{
  "d_model": 768,
  "head_dim": 96,
  "d_mlp": 3072,
  "norm": "rmsnorm",
  "tie_embeddings": true,
  "parallel_block": false,
  "init_std_o": 0.0,
  "optimizer": "muon",
  "lr_head": 0.0048,
  "schedule": "wsd",
  "decay_fraction": 0.34,
  "batch_tokens": 65536,
  "seq_len": 1024,
  "dataset": "wikipedia_en"
}
Each number is 50 + 12 x the weight over its row's rms, rounded and kept within 0 to 99. Layers, rows and columns count from 0. The size before them is the row's rms in percent of the matrix's.

# down: layer 7 MLP down (transposed), 3072x768, rms 0.0753, rows 2353-2421, columns 432-479
# up: layer 7 MLP up, 3072x768, rms 0.15, rows 2354-2422, columns 432-479
down2353 093:59 32 44 56 41 49 49 76 60 63 41 48 47 48 59 63 61 64 63 45 47 26 27 50 56 44 63 54 79 49 41 71 69 50 39 52 46 37 51 60 61 49 42 74 52 54 61 33
up2354 091:42 56 56 28 49 42 36 40 43 37 77 39 61 42 57 29 59 44 54 49 27 44 40 32 09 26 61 62 62 38 74 66 50 53 67 41 35 66 56 71 62 43 48 71 49 55 44 34
down2354 097:41 38 54 49 55 65 72 45 51 53 70 50 52 50 38 38 28 66 54 72 43 56 37 45 42 61 46 59 38 67 56 44 47 46 44 41 43 47 44 82 58 53 46 53 61 51 41 62
up2355 110:56 58 38 37 59 64 63 67 60 42 63 55 43 21 39 44 60 62 53 51 53 48 38 53 70 45 60 39 61 77 58 36 56 59 59 49 60 74 43 32 59 35 55 52 63 70 38 39
down2355 111:32 72 66 48 53 48 51 51 63 48 56 51 57 41 60 34 26 41 56 32 58 60 47 48 47 49 58 42 57 31 50 58 48 49 53 62 53 68 63 45 56 44 30 32 60 44 47 67
up2356 098:48 61 62 54 35 32 51 38 55 75 56 68 57 61 28 59 53 49 58 39 69 46 46 66 64 40 72 57 62 67 70 55 61 53 61 61 47 46 59 58 54 43 58 28 49 41 68 41
down2356 098:68 49 36 40 50 01 57 46 36 64 57 44 44 35 56 38 51 49 53 46 59 70 28 44 51 42 51 65 55 41 48 61 62 31 56 52 45 32 50 43 41 48 50 59 36 52 67 50
up2357 095:60 50 44 76 60 44 47 44 48 52 35 58 57 61 52 39 50 27 43 59 46 49 46 43 41 55 53 48 58 26 36 48 35 64 52 27 46 61 41 47 61 45 70 74 38 67 47 52
down2357 094:58 69 70 51 61 54 57 56 47 44 43 51 44 40 36 57 63 52 63 51 62 47 47 58 48 72 49 40 58 32 47 52 57 52 44 39 56 53 57 44 54 60 54 57 52 49 42 55
up2358 094:48 39 55 52 46 52 62 46 49 59 68 38 70 52 62 44 26 62 44 53 68 49 59 53 57 57 52 52 36 45 45 62 72 40 70 28 45 41 29 74 42 71 29 58 44 47 55 32
down2358 104:46 66 44 66 51 53 54 48 33 63 54 55 71 54 49 59 60 54 50 63 31 61 21 30 42 41 48 60 56 40 54 58 31 32 75 47 60 49 34 45 44 71 40 47 36 56 60 41
up2359 093:65 49 25 48 44 44 66 37 58 53 32 44 71 41 48 56 64 50 28 64 48 36 34 34 56 43 36 54 42 47 43 45 40 43 21 61 54 38 58 66 27 56 67 44 23 21 47 53
down2359 096:50 80 30 32 35 54 48 44 65 36 40 41 77 59 60 46 62 39 48 41 51 37 43 64 49 66 49 51 48 40 80 58 27 53 44 54 74 62 62 62 44 54 40 55 34 44 57 55
up2360 112:50 32 80 56 35 47 36 24 39 41 44 28 35 39 33 48 49 45 48 38 52 36 45 51 76 27 36 57 43 36 46 52 45 60 42 56 40 47 40 24 56 62 53 55 46 60 57 39
down2360 111:52 53 43 61 46 54 41 50 44 74 48 23 50 71 59 44 43 46 53 56 48 39 89 39 53 45 45 58 53 55 34 44 58 67 36 36 42 71 64 28 59 35 42 50 51 54 48 30
up2361 102:60 54 47 48 53 70 62 44 51 67 53 31 63 31 42 58 56 65 50 41 39 47 32 53 46 76 47 66 69 44 61 41 59 46 58 63 45 33 55 37 66 55 67 50 66 51 48 27
down2361 105:49 73 63 53 39 51 64 28 62 41 64 66 55 59 49 58 50 71 39 43 28 50 39 58 67 47 40 63 65 54 47 56 59 39 18 74 58 62 32 54 50 34 67 41 55 37 55 47
up2362 088:44 57 32 39 42 50 42 52 38 40 10 48 26 38 59 67 27 46 58 67 54 60 57 47 44 47 49 42 56 53 35 51 61 52 42 30 22 53 59 68 38 59 18 61 60 60 52 34
down2362 097:42 66 67 49 49 43 35 38 45 52 54 39 56 61 59 54 62 65 34 59 26 51 66 55 68 50 52 41 44 39 63 35 55 33 48 54 41 51 52 49 56 45 52 37 33 30 42 34
up2363 077:60 52 56 35 37 68 53 65 46 35 45 54 47 61 38 70 50 76 56 34 28 60 54 65 58 54 52 46 43 60 38 52 53 55 43 29 68 45 52 80 37 63 49 50 66 46 33 68
down2363 070:60 44 55 51 35 50 65 55 43 51 62 65 40 62 54 54 42 51 48 72 61 49 61 47 59 56 45 50 47 67 65 48 49 70 53 46 42 51 59 74 53 45 41 46 59 40 76 54
up2364 099:43 59 46 47 49 27 48 58 44 56 48 67 51 55 39 47 50 67 32 60 53 39 36 54 35 38 57 52 51 50 51 51 85 63 36 57 77 63 36 46 65 47 50 50 52 48 58 28
down2364 094:47 53 47 52 44 66 32 38 33 45 46 58 56 35 57 42 48 74 45 50 54 47 37 46 39 37 53 50 57 40 35 55 43 49 44 44 52 49 37 55 45 46 54 57 53 63 59 32
up2365 098:51 43 59 37 40 55 59 49 43 47 60 27 34 45 29 50 38 71 68 70 63 63 75 58 63 45 47 49 44 50 67 55 43 61 81 53 45 55 44 38 48 38 71 45 45 36 43 33
down2365 095:39 55 50 30 40 33 45 43 56 45 46 54 36 61 48 56 66 65 43 50 36 55 64 45 72 48 55 66 41 35 24 52 46 46 62 59 51 59 38 41 44 49 42 62 50 37 46 36
up2366 098:45 56 46 58 56 52 33 38 40 55 42 57 55 48 35 55 38 47 57 56 56 48 59 54 52 55 52 52 31 52 52 46 73 72 43 58 33 48 40 63 35 44 53 44 63 67 41 49
down2366 100:36 47 35 27 35 39 56 57 51 60 54 60 57 42 27 31 59 42 70 51 25 44 61 39 55 44 42 78 74 50 61 42 56 56 39 27 28 42 29 49 61 54 35 48 49 36 47 53
up2367 099:28 38 60 21 31 55 60 49 38 45 47 19 59 46 41 35 30 44 55 67 36 46 64 73 66 37 34 65 44 58 53 39 53 68 46 37 73 38 61 51 44 23 34 49 40 51 39 68
down2367 098:48 40 55 27 68 47 38 69 43 60 26 76 59 61 43 52 47 39 56 31 58 69 61 72 52 47 69 45 45 53 42 65 50 45 37 65 58 74 40 55 44 45 45 54 40 71 63 44
up2368 099:55 54 55 40 49 57 38 40 31 36 45 65 55 55 58 39 61 47 62 58 41 49 58 63 56 69 39 41 72 70 59 39 38 35 73 34 55 34 36 28 50 70 40 62 33 53 30 39
down2368 100:48 38 55 46 37 87 41 51 51 54 54 62 35 39 52 36 52 43 75 39 45 58 53 73 48 55 74 45 57 38 64 75 54 52 31 24 52 38 77 26 50 63 43 62 40 42 66 33
up2369 109:47 54 50 40 61 66 37 49 66 71 51 48 54 46 64 57 53 64 54 46 38 43 56 45 42 46 66 47 60 48 47 46 53 60 77 43 33 40 29 62 61 68 53 50 62 38 46 36
down2369 109:58 25 34 48 58 39 57 57 52 35 51 54 64 48 49 36 44 70 49 61 32 50 55 32 63 65 37 51 53 57 25 81 38 41 58 36 55 62 54 45 48 56 55 65 67 15 53 47
up2370 100:45 48 51 46 68 27 55 41 58 50 52 32 61 59 48 67 59 48 54 71 23 39 36 52 63 59 48 64 61 43 44 39 43 44 43 67 47 52 26 56 62 37 42 59 61 55 51 32
down2370 099:29 72 42 35 48 67 58 58 39 28 55 61 29 53 65 50 57 48 60 50 62 66 35 52 49 56 61 60 38 41 39 38 49 26 60 48 63 61 21 35 44 34 37 49 49 45 37 49
up2371 114:30 47 44 37 69 44 57 39 35 40 61 47 52 49 37 56 28 74 53 64 61 56 72 66 34 52 78 58 40 57 53 46 40 53 45 42 42 45 43 34 82 49 36 62 24 50 58 48
down2371 121:65 52 51 50 40 26 46 57 25 72 66 56 50 29 33 65 49 52 48 49 40 47 69 71 28 42 42 59 47 61 47 61 55 42 49 50 41 46 54 55 63 57 42 52 32 47 58 42
up2372 122:51 59 58 47 51 43 53 31 65 39 69 51 63 74 44 57 54 42 69 51 51 49 51 68 55 57 60 46 74 61 42 44 52 58 63 45 38 24 50 43 65 62 29 58 74 44 57 32
down2372 131:39 55 51 51 31 48 52 45 54 59 33 67 41 48 67 48 63 59 73 74 39 48 56 51 68 29 49 37 33 50 42 37 66 56 32 61 41 44 52 55 64 55 48 49 52 45 37 46
up2373 102:63 46 53 49 28 36 44 31 26 83 44 72 50 85 51 55 36 52 36 52 47 55 55 34 29 37 51 49 66 50 75 58 28 41 31 31 43 45 25 45 49 57 60 62 38 53 41 49
down2373 095:50 50 50 14 44 57 51 53 65 52 46 61 69 70 49 65 66 39 60 55 52 35 69 45 53 39 53 69 61 65 42 45 41 50 42 64 54 35 38 61 40 53 49 29 58 46 37 47
up2374 082:31 39 13 64 32 37 43 61 62 38 51 51 59 67 32 45 62 52 47 68 47 36 47 60 44 59 70 66 63 37 64 62 55 55 50 59 61 54 64 61 74 42 51 59 54 40 58 57
down2374 078:66 61 65 23 15 57 49 62 43 63 49 49 48 50 46 33 35 49 33 34 40 44 36 33 51 61 33 48 60 62 60 56 52 59 39 66 61 58 34 38 46 66 37 52 43 76 42 37
up2375 112:56 54 33 49 38 44 57 32 40 41 23 49 50 54 43 39 57 53 60 61 57 51 26 57 60 37 59 41 65 49 55 47 31 33 61 68 64 59 58 50 43 47 63 61 36 56 48 65
down2375 129:54 38 35 55 47 44 37 56 51 60 64 30 58 50 69 48 50 32 53 72 76 77 65 75 58 50 30 46 45 61 49 54 41 59 48 82 65 68 41 34 48 47 37 35 58 60 45 23
up2376 118:42 40 41 57 53 25 33 54 49 58 54 50 45 46 56 38 54 60 52 44 42 49 73 45 45 36 55 64 46 44 60 38 35 43 61 61 60 35 47 53 45 25 45 45 38 58 65 56
down2376 099:41 64 66 61 54 48 46 55 58 49 45 52 47 53 52 26 70 42 42 27 25 34 47 46 56 63 48 38 45 36 59 61 43 55 41 53 58 60 58 57 58 70 49 43 30 43 69 63
up2377 115:51 33 35 72 57 68 43 33 40 39 63 73 72 34 76 36 49 47 39 59 52 52 50 26 65 43 46 44 75 42 47 51 57 55 39 48 34 43 68 46 57 46 43 67 51 56 57 68
down2377 116:45 57 66 55 55 40 32 39 41 62 49 53 43 61 58 75 45 17 50 50 42 51 36 49 46 34 45 50 46 59 39 51 44 45 58 43 50 61 50 47 53 31 45 54 44 37 59 56
up2378 112:34 57 56 44 68 56 64 67 58 65 42 48 52 72 58 46 45 32 49 61 41 46 38 46 53 58 46 56 49 48 48 40 62 55 40 48 71 41 62 61 33 58 49 34 10 44 39 38
down2378 122:41 61 62 45 46 50 59 57 42 53 51 47 51 76 79 44 50 54 63 48 40 61 34 64 52 42 48 41 41 53 65 23 50 62 26 51 58 56 25 53 52 58 36 52 68 72 36 57
up2379 109:45 44 56 50 62 66 58 59 58 45 63 38 47 43 78 48 45 39 41 65 23 64 47 58 29 33 55 54 36 58 56 54 57 26 43 53 82 39 29 40 65 35 65 48 42 45 67 54
down2379 113:50 45 41 48 60 61 28 50 36 44 36 31 63 47 57 43 70 71 90 34 54 50 55 66 44 67 41 62 48 60 59 47 60 42 43 49 56 69 58 55 43 84 43 79 36 55 50 42
up2380 105:52 45 44 59 34 46 60 32 30 45 61 57 38 36 51 57 62 77 53 59 36 57 56 40 64 52 50 53 57 45 49 64 57 54 39 35 70 42 58 24 60 54 63 63 47 66 52 43
down2380 106:42 47 45 40 60 46 33 52 32 45 56 49 34 35 30 60 38 57 37 51 38 52 54 58 55 44 59 41 59 33 35 50 38 42 37 41 47 44 38 39 64 59 71 62 42 68 39 69
up2381 107:74 70 52 47 26 50 55 53 89 57 45 64 66 32 27 37 54 48 55 61 49 59 29 68 60 29 52 63 16 52 32 34 58 44 71 48 24 53 44 52 48 52 57 30 64 50 40 53
down2381 107:57 34 39 43 45 52 61 43 51 53 56 27 74 72 53 58 60 74 39 28 67 57 57 50 50 43 48 52 55 39 50 38 45 54 50 39 42 56 71 43 51 44 45 47 59 23 41 38
up2382 067:39 39 38 52 48 28 45 71 36 55 45 51 31 36 57 57 40 60 44 48 42 34 60 57 50 34 63 55 68 71 50 45 44 36 51 35 51 46 69 54 61 52 26 24 57 35 47 61
down2382 061:36 43 48 41 53 46 40 48 18 44 40 52 37 66 57 36 18 48 63 41 47 53 52 67 48 56 66 52 50 66 49 60 52 49 33 61 57 39 54 58 48 84 47 85 74 36 48 40
up2383 093:73 75 42 35 46 47 70 57 34 63 51 73 53 65 57 48 56 48 49 46 64 46 61 48 69 53 42 28 21 65 33 60 51 45 50 52 61 60 50 49 26 45 47 31 54 50 46 45
down2383 094:47 62 40 48 34 59 43 58 33 29 46 60 63 40 65 54 45 62 54 58 44 53 61 47 50 64 37 48 35 33 56 63 45 71 55 62 58 36 50 38 56 52 43 33 42 57 47 31
up2384 103:57 51 77 43 49 70 28 46 34 48 50 55 43 59 43 48 55 36 39 53 60 49 43 40 47 40 60 55 68 58 70 59 54 51 42 53 64 50 44 55 79 36 71 41 54 50 46 51
down2384 103:27 49 35 69 56 55 42 57 50 44 51 52 60 64 45 45 59 54 38 48 56 56 41 36 58 66 40 60 55 51 64 56 38 38 44 44 43 21 52 73 48 32 52 45 28 35 43 55
up2385 097:36 36 54 48 51 61 56 42 47 45 34 46 54 54 60 48 43 68 39 39 54 60 68 81 45 32 54 32 49 50 61 23 32 63 58 51 83 44 57 57 37 55 54 70 42 62 55 43
down2385 098:70 64 45 53 37 23 53 58 50 53 56 45 61 75 58 41 43 69 42 37 54 74 37 41 55 35 68 54 89 65 57 56 41 54 67 43 53 38 44 46 68 53 44 25 58 66 38 24
up2386 108:56 56 51 35 62 30 51 59 51 46 51 47 47 50 54 51 61 42 44 53 51 35 63 49 42 33 65 41 13 35 84 48 77 65 52 36 45 20 57 44 48 60 46 43 44 57 49 28
down2386 118:48 49 61 41 53 47 48 35 52 54 52 52 57 55 60 52 47 45 50 51 44 44 68 71 58 36 52 54 33 47 65 37 61 44 53 45 42 51 40 62 37 69 65 38 47 54 45 46
up2387 094:55 34 32 37 38 19 55 33 35 30 62 23 37 54 52 36 89 52 46 64 31 59 45 42 47 64 37 39 61 72 46 59 77 48 66 45 43 42 38 54 47 49 76 53 61 38 53 35
down2387 097:30 69 49 31 47 40 35 43 71 50 59 50 46 27 54 52 52 52 47 68 38 57 42 31 35 62 42 44 57 49 46 39 49 42 40 47 57 34 42 38 19 38 63 58 39 59 49 48
up2388 109:33 49 65 39 38 56 57 51 43 45 25 37 56 55 36 36 43 31 64 72 57 40 33 49 47 73 38 67 63 58 59 63 38 41 40 58 50 53 63 58 63 49 63 49 30 42 53 49
down2388 121:41 42 57 70 50 76 78 47 74 66 43 50 46 47 41 36 62 38 44 63 62 50 31 40 47 68 46 53 48 59 48 62 48 28 63 35 38 38 59 44 60 67 60 75 36 51 42 28
up2389 097:43 47 37 43 62 38 46 49 79 57 59 47 51 39 52 60 44 53 44 52 60 60 39 37 67 50 41 38 40 50 52 45 59 37 52 63 47 30 87 56 52 49 48 15 27 67 39 55
down2389 083:58 34 84 31 43 56 59 48 59 73 44 51 49 48 75 29 48 66 29 65 38 37 50 50 64 55 68 56 54 52 47 58 49 44 46 41 75 34 32 65 48 64 44 31 56 48 54 51
up2390 106:65 42 69 64 35 48 32 62 59 72 37 61 63 54 53 56 51 48 38 68 28 53 35 47 67 49 38 47 35 64 37 30 64 48 47 45 61 66 38 32 71 31 59 25 51 58 62 31
down2390 101:47 39 32 50 60 42 24 45 50 73 61 51 61 45 48 40 65 48 74 51 38 70 61 79 34 59 57 75 51 73 35 46 55 48 20 50 65 57 40 59 49 17 53 51 57 47 66 49
up2391 105:64 22 64 41 58 39 47 61 60 47 33 80 70 42 50 54 32 37 28 59 37 65 43 50 33 54 49 42 65 58 74 39 44 56 30 55 57 49 58 56 39 42 30 69 55 48 43 57
down2391 105:53 46 39 36 40 38 63 47 47 37 44 41 56 27 43 55 58 51 31 65 44 46 58 37 46 83 50 46 61 38 48 46 37 55 54 64 73 63 37 53 52 46 58 46 44 55 45 40
up2392 114:36 35 61 56 42 47 53 37 29 49 57 22 54 61 58 49 27 52 60 48 47 82 49 59 49 78 59 38 48 60 49 36 49 53 41 67 51 39 53 43 56 41 67 47 45 63 52 68
down2392 120:40 39 50 54 47 61 42 56 28 47 46 27 62 38 33 42 56 66 75 52 33 41 51 27 52 54 50 67 64 33 47 64 64 34 18 73 53 44 43 32 18 41 50 59 51 55 43 32
up2393 086:45 63 55 54 45 60 60 35 75 43 47 52 57 31 56 61 61 53 49 66 52 37 43 29 39 43 54 34 48 64 59 43 60 41 61 53 57 49 53 40 38 63 32 42 53 48 62 48
down2393 077:51 39 57 51 53 47 13 33 38 46 46 52 51 38 70 58 48 50 41 59 56 57 38 74 38 53 28 30 73 60 37 42 55 53 68 40 55 65 58 62 64 46 55 48 48 52 56 41
up2394 104:52 48 57 56 40 62 36 37 62 61 61 61 43 39 46 43 71 50 59 50 58 48 58 49 28 36 58 68 52 60 49 64 48 39 55 39 58 37 61 54 54 65 32 54 60 47 54 51
down2394 102:35 32 49 43 65 52 45 36 49 38 30 60 34 50 31 48 58 35 49 49 54 50 69 39 62 52 56 42 50 38 62 56 69 66 36 61 56 59 59 43 35 42 56 32 44 61 49 58
up2395 092:55 44 45 61 44 28 72 46 54 49 67 64 47 44 41 40 40 59 58 41 55 49 35 53 41 66 47 48 48 43 57 31 39 45 52 51 47 50 36 51 65 52 54 58 29 56 53 46
down2395 085:54 64 57 68 69 56 55 46 24 68 45 49 55 28 33 35 52 53 38 40 39 51 36 49 39 54 53 48 30 53 49 36 46 48 71 45 41 55 40 58 40 57 47 74 60 59 64 35
up2396 104:38 48 44 61 58 50 57 47 70 63 29 47 58 65 66 65 54 47 60 57 53 50 47 62 34 50 63 39 70 49 56 55 57 61 80 70 49 81 50 61 50 63 43 58 60 50 40 51
down2396 108:52 23 66 51 57 50 39 60 71 57 74 41 55 53 55 41 35 69 60 51 66 42 40 51 52 59 53 43 65 20 77 55 48 60 44 42 52 57 67 39 72 54 57 57 66 56 40 52
up2397 102:43 39 34 45 47 51 43 61 41 56 70 66 48 60 35 56 66 53 43 54 38 56 48 30 63 59 56 59 66 58 61 26 62 41 66 61 58 54 61 47 30 60 49 44 41 50 32 62
down2397 103:49 25 40 58 50 28 54 54 30 48 64 63 26 54 25 30 36 41 50 43 43 59 38 56 37 58 45 66 41 54 61 83 65 65 30 49 56 46 43 40 57 45 64 41 37 50 24 38
up2398 106:61 68 31 50 42 67 54 54 39 31 55 43 73 65 57 54 60 26 44 51 54 33 53 47 27 63 53 44 58 45 52 35 61 48 64 31 35 27 53 36 52 59 67 43 53 33 59 38
down2398 108:37 64 47 32 61 52 40 33 48 56 52 51 26 67 59 69 80 66 45 66 57 40 63 41 58 71 65 41 50 55 32 52 34 48 43 45 42 46 39 51 52 39 60 45 60 47 58 72
up2399 076:51 51 63 27 48 41 48 64 75 63 52 45 84 37 58 69 59 47 43 68 48 48 65 50 35 63 36 39 67 40 33 74 45 40 60 47 38 53 38 47 48 74 34 55 55 55 62 60
down2399 067:38 54 68 45 56 47 64 36 66 51 57 66 60 42 84 66 55 51 68 54 56 46 56 34 32 49 60 44 58 46 67 47 59 69 61 44 60 38 51 50 45 34 51 53 57 54 50 45
up2400 096:69 52 51 40 61 52 75 45 21 70 25 33 62 38 61 48 45 69 61 32 52 28 44 63 21 55 50 60 56 22 51 53 46 34 68 55 40 32 51 47 46 44 58 46 47 42 61 54
down2400 097:45 69 59 67 48 33 46 50 42 53 55 61 48 45 73 51 66 67 53 50 45 49 39 52 58 60 75 58 76 63 63 59 49 57 46 75 31 43 50 33 65 58 63 52 51 62 25 47
up2401 109:48 42 58 49 41 70 62 60 34 49 40 66 58 53 53 42 37 49 62 39 64 40 50 66 40 63 52 62 49 45 44 56 60 71 60 53 61 45 54 13 44 38 57 57 33 49 66 45
down2401 111:66 73 40 41 65 26 45 61 71 51 70 76 49 39 39 66 35 39 68 64 63 70 57 54 54 39 30 64 39 60 28 67 76 36 43 40 43 53 53 47 39 48 60 22 39 45 58 32
up2402 115:28 65 49 46 35 65 67 28 51 47 31 68 49 71 25 60 54 42 36 68 67 33 39 47 42 48 56 44 45 49 44 52 23 62 69 41 59 63 59 45 51 71 69 52 48 19 66 56
down2402 104:45 42 65 43 40 77 44 46 53 40 51 35 13 53 35 48 43 39 59 66 37 64 56 67 64 51 54 65 52 53 54 50 45 39 64 54 41 50 39 32 57 53 37 68 43 32 75 51
up2403 098:46 31 35 38 40 56 48 52 53 49 51 38 43 43 89 32 31 60 23 33 59 32 70 56 50 40 20 39 65 48 53 47 41 55 61 72 70 46 48 41 43 49 41 47 52 47 51 15
down2403 110:52 42 47 53 34 46 36 58 58 12 44 42 47 47 35 67 36 74 37 27 52 30 56 50 57 61 39 53 52 41 54 49 41 43 53 33 34 55 50 59 40 65 63 45 49 49 59 39
up2404 124:58 55 40 37 35 42 44 38 48 58 40 48 27 55 77 48 51 57 54 57 47 58 33 60 29 76 61 35 52 31 45 46 63 55 45 57 37 48 51 56 54 51 53 48 57 46 57 59
down2404 131:34 46 38 28 60 66 64 58 50 36 53 44 43 43 53 73 54 50 62 43 54 32 46 54 60 32 48 49 51 54 55 61 38 36 52 41 28 51 18 60 44 33 45 40 56 49 43 59
up2405 111:28 44 45 65 53 58 34 42 40 48 53 34 41 53 53 61 76 70 44 40 52 58 44 45 48 35 63 40 57 47 38 48 69 62 48 52 54 50 39 65 46 43 46 47 53 58 55 50
down2405 115:60 44 92 53 43 55 44 39 29 46 45 56 36 41 59 24 42 54 72 45 38 66 84 36 43 46 52 35 69 22 25 55 57 26 60 61 36 31 58 52 46 60 33 49 70 38 48 25
up2406 055:56 61 55 61 36 65 58 64 56 47 49 45 67 67 24 39 41 41 37 66 40 49 46 39 36 43 50 65 36 57 54 41 54 53 39 70 63 25 37 44 40 55 33 58 46 37 41 53
down2406 049:63 38 52 52 61 58 44 37 68 48 45 42 45 51 44 35 58 37 47 63 51 43 53 54 25 70 28 31 50 28 59 65 49 60 65 28 37 39 35 67 26 49 71 61 45 60 48 62
up2407 093:30 49 28 37 44 28 58 67 35 31 87 49 49 40 55 44 76 54 55 49 47 59 73 18 50 32 52 49 61 38 65 55 43 34 50 47 36 58 47 44 48 45 54 43 49 71 55 53
down2407 084:46 66 58 42 31 30 71 35 36 60 35 49 27 63 41 34 53 60 57 65 48 41 45 48 50 52 41 44 64 67 74 39 67 45 58 55 46 36 68 57 59 34 36 52 43 51 73 46
up2408 111:66 68 66 44 58 35 55 55 30 56 58 52 48 59 51 54 64 52 53 39 79 40 56 41 56 42 52 48 56 65 81 44 53 61 47 56 51 28 52 49 26 57 66 33 64 36 54 37
down2408 110:63 59 62 71 55 42 84 55 47 56 45 33 52 55 48 69 54 44 30 79 58 56 49 67 39 55 60 29 42 46 52 51 53 55 52 56 60 44 41 45 46 58 61 56 65 39 36 68
up2409 104:43 52 46 50 47 62 69 50 45 53 48 42 59 25 54 57 42 34 72 43 66 47 53 42 22 51 45 40 31 51 43 37 60 39 40 55 48 68 60 60 41 63 41 34 41 45 43 46
down2409 110:38 39 61 37 44 36 35 72 69 61 54 54 40 58 74 51 82 35 35 72 65 63 31 52 40 56 71 50 33 34 59 46 55 47 66 50 44 51 52 62 36 54 63 24 40 50 49 52
up2410 088:68 36 62 45 58 69 33 38 65 56 66 34 44 46 39 47 39 44 61 46 56 61 42 66 49 48 38 46 30 46 39 52 44 70 50 51 70 46 31 45 57 71 46 55 55 36 60 40
down2410 089:48 53 63 49 41 52 34 61 30 44 33 39 54 36 71 59 52 43 72 42 42 59 68 51 39 36 47 58 33 64 56 37 37 36 43 45 52 56 41 55 31 61 49 61 38 38 42 60
up2411 111:50 45 42 51 62 45 55 58 30 62 42 53 55 61 56 37 33 34 46 30 36 48 65 69 47 57 64 46 44 49 35 44 56 54 72 40 40 46 55 50 52 60 48 62 50 57 48 75
down2411 115:36 44 65 67 48 37 23 59 31 41 51 47 53 68 40 79 51 49 68 46 70 40 64 37 48 40 47 63 67 51 45 53 41 41 51 51 54 61 49 38 59 62 75 48 44 54 44 43
up2412 101:34 53 55 42 70 41 37 48 58 62 41 64 63 43 45 66 47 33 41 47 59 36 50 47 34 49 31 62 61 58 44 43 38 62 73 50 43 24 58 68 36 46 42 59 59 66 42 34
down2412 088:37 59 47 45 33 37 26 43 26 50 67 51 53 51 58 40 34 13 43 37 47 46 44 58 48 48 54 52 55 34 50 78 52 62 67 66 60 52 31 45 60 47 55 41 62 54 72 49
up2413 128:68 53 65 56 71 51 28 43 31 35 32 56 48 48 35 53 23 47 53 56 49 50 49 61 38 53 36 57 48 35 62 49 48 53 43 55 52 50 50 62 57 47 48 39 47 52 62 51
down2413 135:33 55 69 49 43 43 50 54 60 38 61 54 51 55 44 64 55 35 48 54 42 57 30 56 36 42 53 65 55 55 56 34 54 48 48 60 37 40 57 48 44 38 41 42 32 22 54 68
up2414 118:40 43 38 37 51 33 59 49 57 34 37 57 64 74 52 55 41 67 45 63 57 52 48 50 66 71 55 43 76 54 67 29 56 68 75 43 38 61 57 65 55 36 45 40 37 81 30 42
down2414 111:51 69 40 43 68 39 37 19 70 53 51 59 39 31 54 49 61 49 54 39 62 41 50 48 45 60 64 46 62 39 36 55 52 46 66 52 42 65 50 53 52 49 34 32 56 53 38 46
up2415 108:37 61 25 59 27 33 61 47 58 36 52 23 61 49 47 46 54 48 49 42 39 86 37 20 56 73 53 64 70 56 61 72 37 50 77 53 31 72 50 58 52 56 41 54 49 52 57 43
down2415 100:34 47 46 50 59 70 45 21 47 60 50 29 58 33 58 58 55 46 43 49 54 49 52 41 54 44 41 58 47 43 45 58 29 25 52 40 50 61 69 34 53 47 45 57 70 52 56 47
up2416 045:45 38 27 37 45 39 45 48 50 72 59 58 30 58 49 69 39 37 44 70 37 53 40 45 55 56 58 47 42 57 43 45 38 64 51 55 48 54 53 26 47 39 41 60 54 74 42 24
down2416 044:59 62 50 32 42 62 56 42 45 47 41 41 53 56 44 29 58 37 46 60 23 28 55 78 60 52 44 58 47 50 47 36 46 58 63 50 53 62 50 60 37 55 40 46 54 43 62 40
up2417 116:35 51 51 39 64 36 54 52 53 43 50 50 43 67 62 52 43 59 61 60 32 75 42 42 69 54 54 63 53 46 46 47 47 57 42 59 28 66 62 40 42 49 46 71 45 53 37 41
down2417 121:53 63 39 33 51 36 57 67 64 50 42 51 44 71 42 29 35 44 43 60 55 37 33 45 65 55 51 64 63 55 39 35 38 50 27 52 62 55 57 43 65 45 72 59 33 38 36 65
up2418 100:36 51 46 66 40 78 66 60 63 57 40 62 65 48 39 47 62 76 72 47 59 55 21 45 48 36 33 45 52 57 60 33 44 41 34 38 55 45 59 28 67 59 42 30 51 52 68 33
down2418 103:56 43 54 69 53 68 44 51 56 56 49 58 39 49 32 39 69 30 58 65 66 60 28 66 30 38 29 57 34 45 49 45 54 39 22 52 42 80 48 45 27 32 56 57 60 59 43 61
up2419 100:41 48 57 54 49 45 27 25 38 64 44 48 33 52 78 30 56 52 66 36 57 59 57 27 64 65 53 52 36 51 77 53 44 56 34 55 56 35 38 62 50 50 27 38 23 62 41 48
down2419 102:50 40 31 50 61 50 68 78 20 50 37 40 43 54 48 48 37 57 74 51 52 68 54 47 63 39 55 32 30 36 65 56 45 37 56 49 64 44 42 53 54 60 51 73 53 31 27 38
up2420 109:50 44 29 42 62 54 30 32 55 33 71 47 33 29 28 25 33 54 36 63 67 45 52 62 44 46 44 50 56 57 42 34 38 33 65 74 32 31 45 44 48 52 33 70 42 51 67 56
down2420 116:51 52 41 46 73 72 36 63 47 69 60 64 70 40 36 42 50 42 59 51 55 44 53 62 61 41 52 35 64 52 60 59 33 62 41 78 53 41 73 46 49 54 28 47 39 54 34 46
up2421 112:49 56 38 41 48 49 60 52 44 26 39 55 35 33 41 45 54 33 36 61 51 43 63 51 57 41 52 60 53 47 27 48 50 60 59 45 36 61 48 48 54 23 46 56 57 26 42 49
down2421 127:62 41 66 54 29 35 34 52 63 62 47 42 55 30 40 63 77 41 42 29 49 29 46 51 36 43 50 54 24 54 43 58 47 33 50 59 62 65 59 59 33 46 59 76 32 33 43 48
up2422 108:61 34 62 44 60 30 39 32 30 45 47 40 51 47 40 17 56 59 36 59 53 29 39 58 56 53 38 54 35 43 41 56 62 64 39 49 59 33 49 58 35 26 46 40 59 29 43 64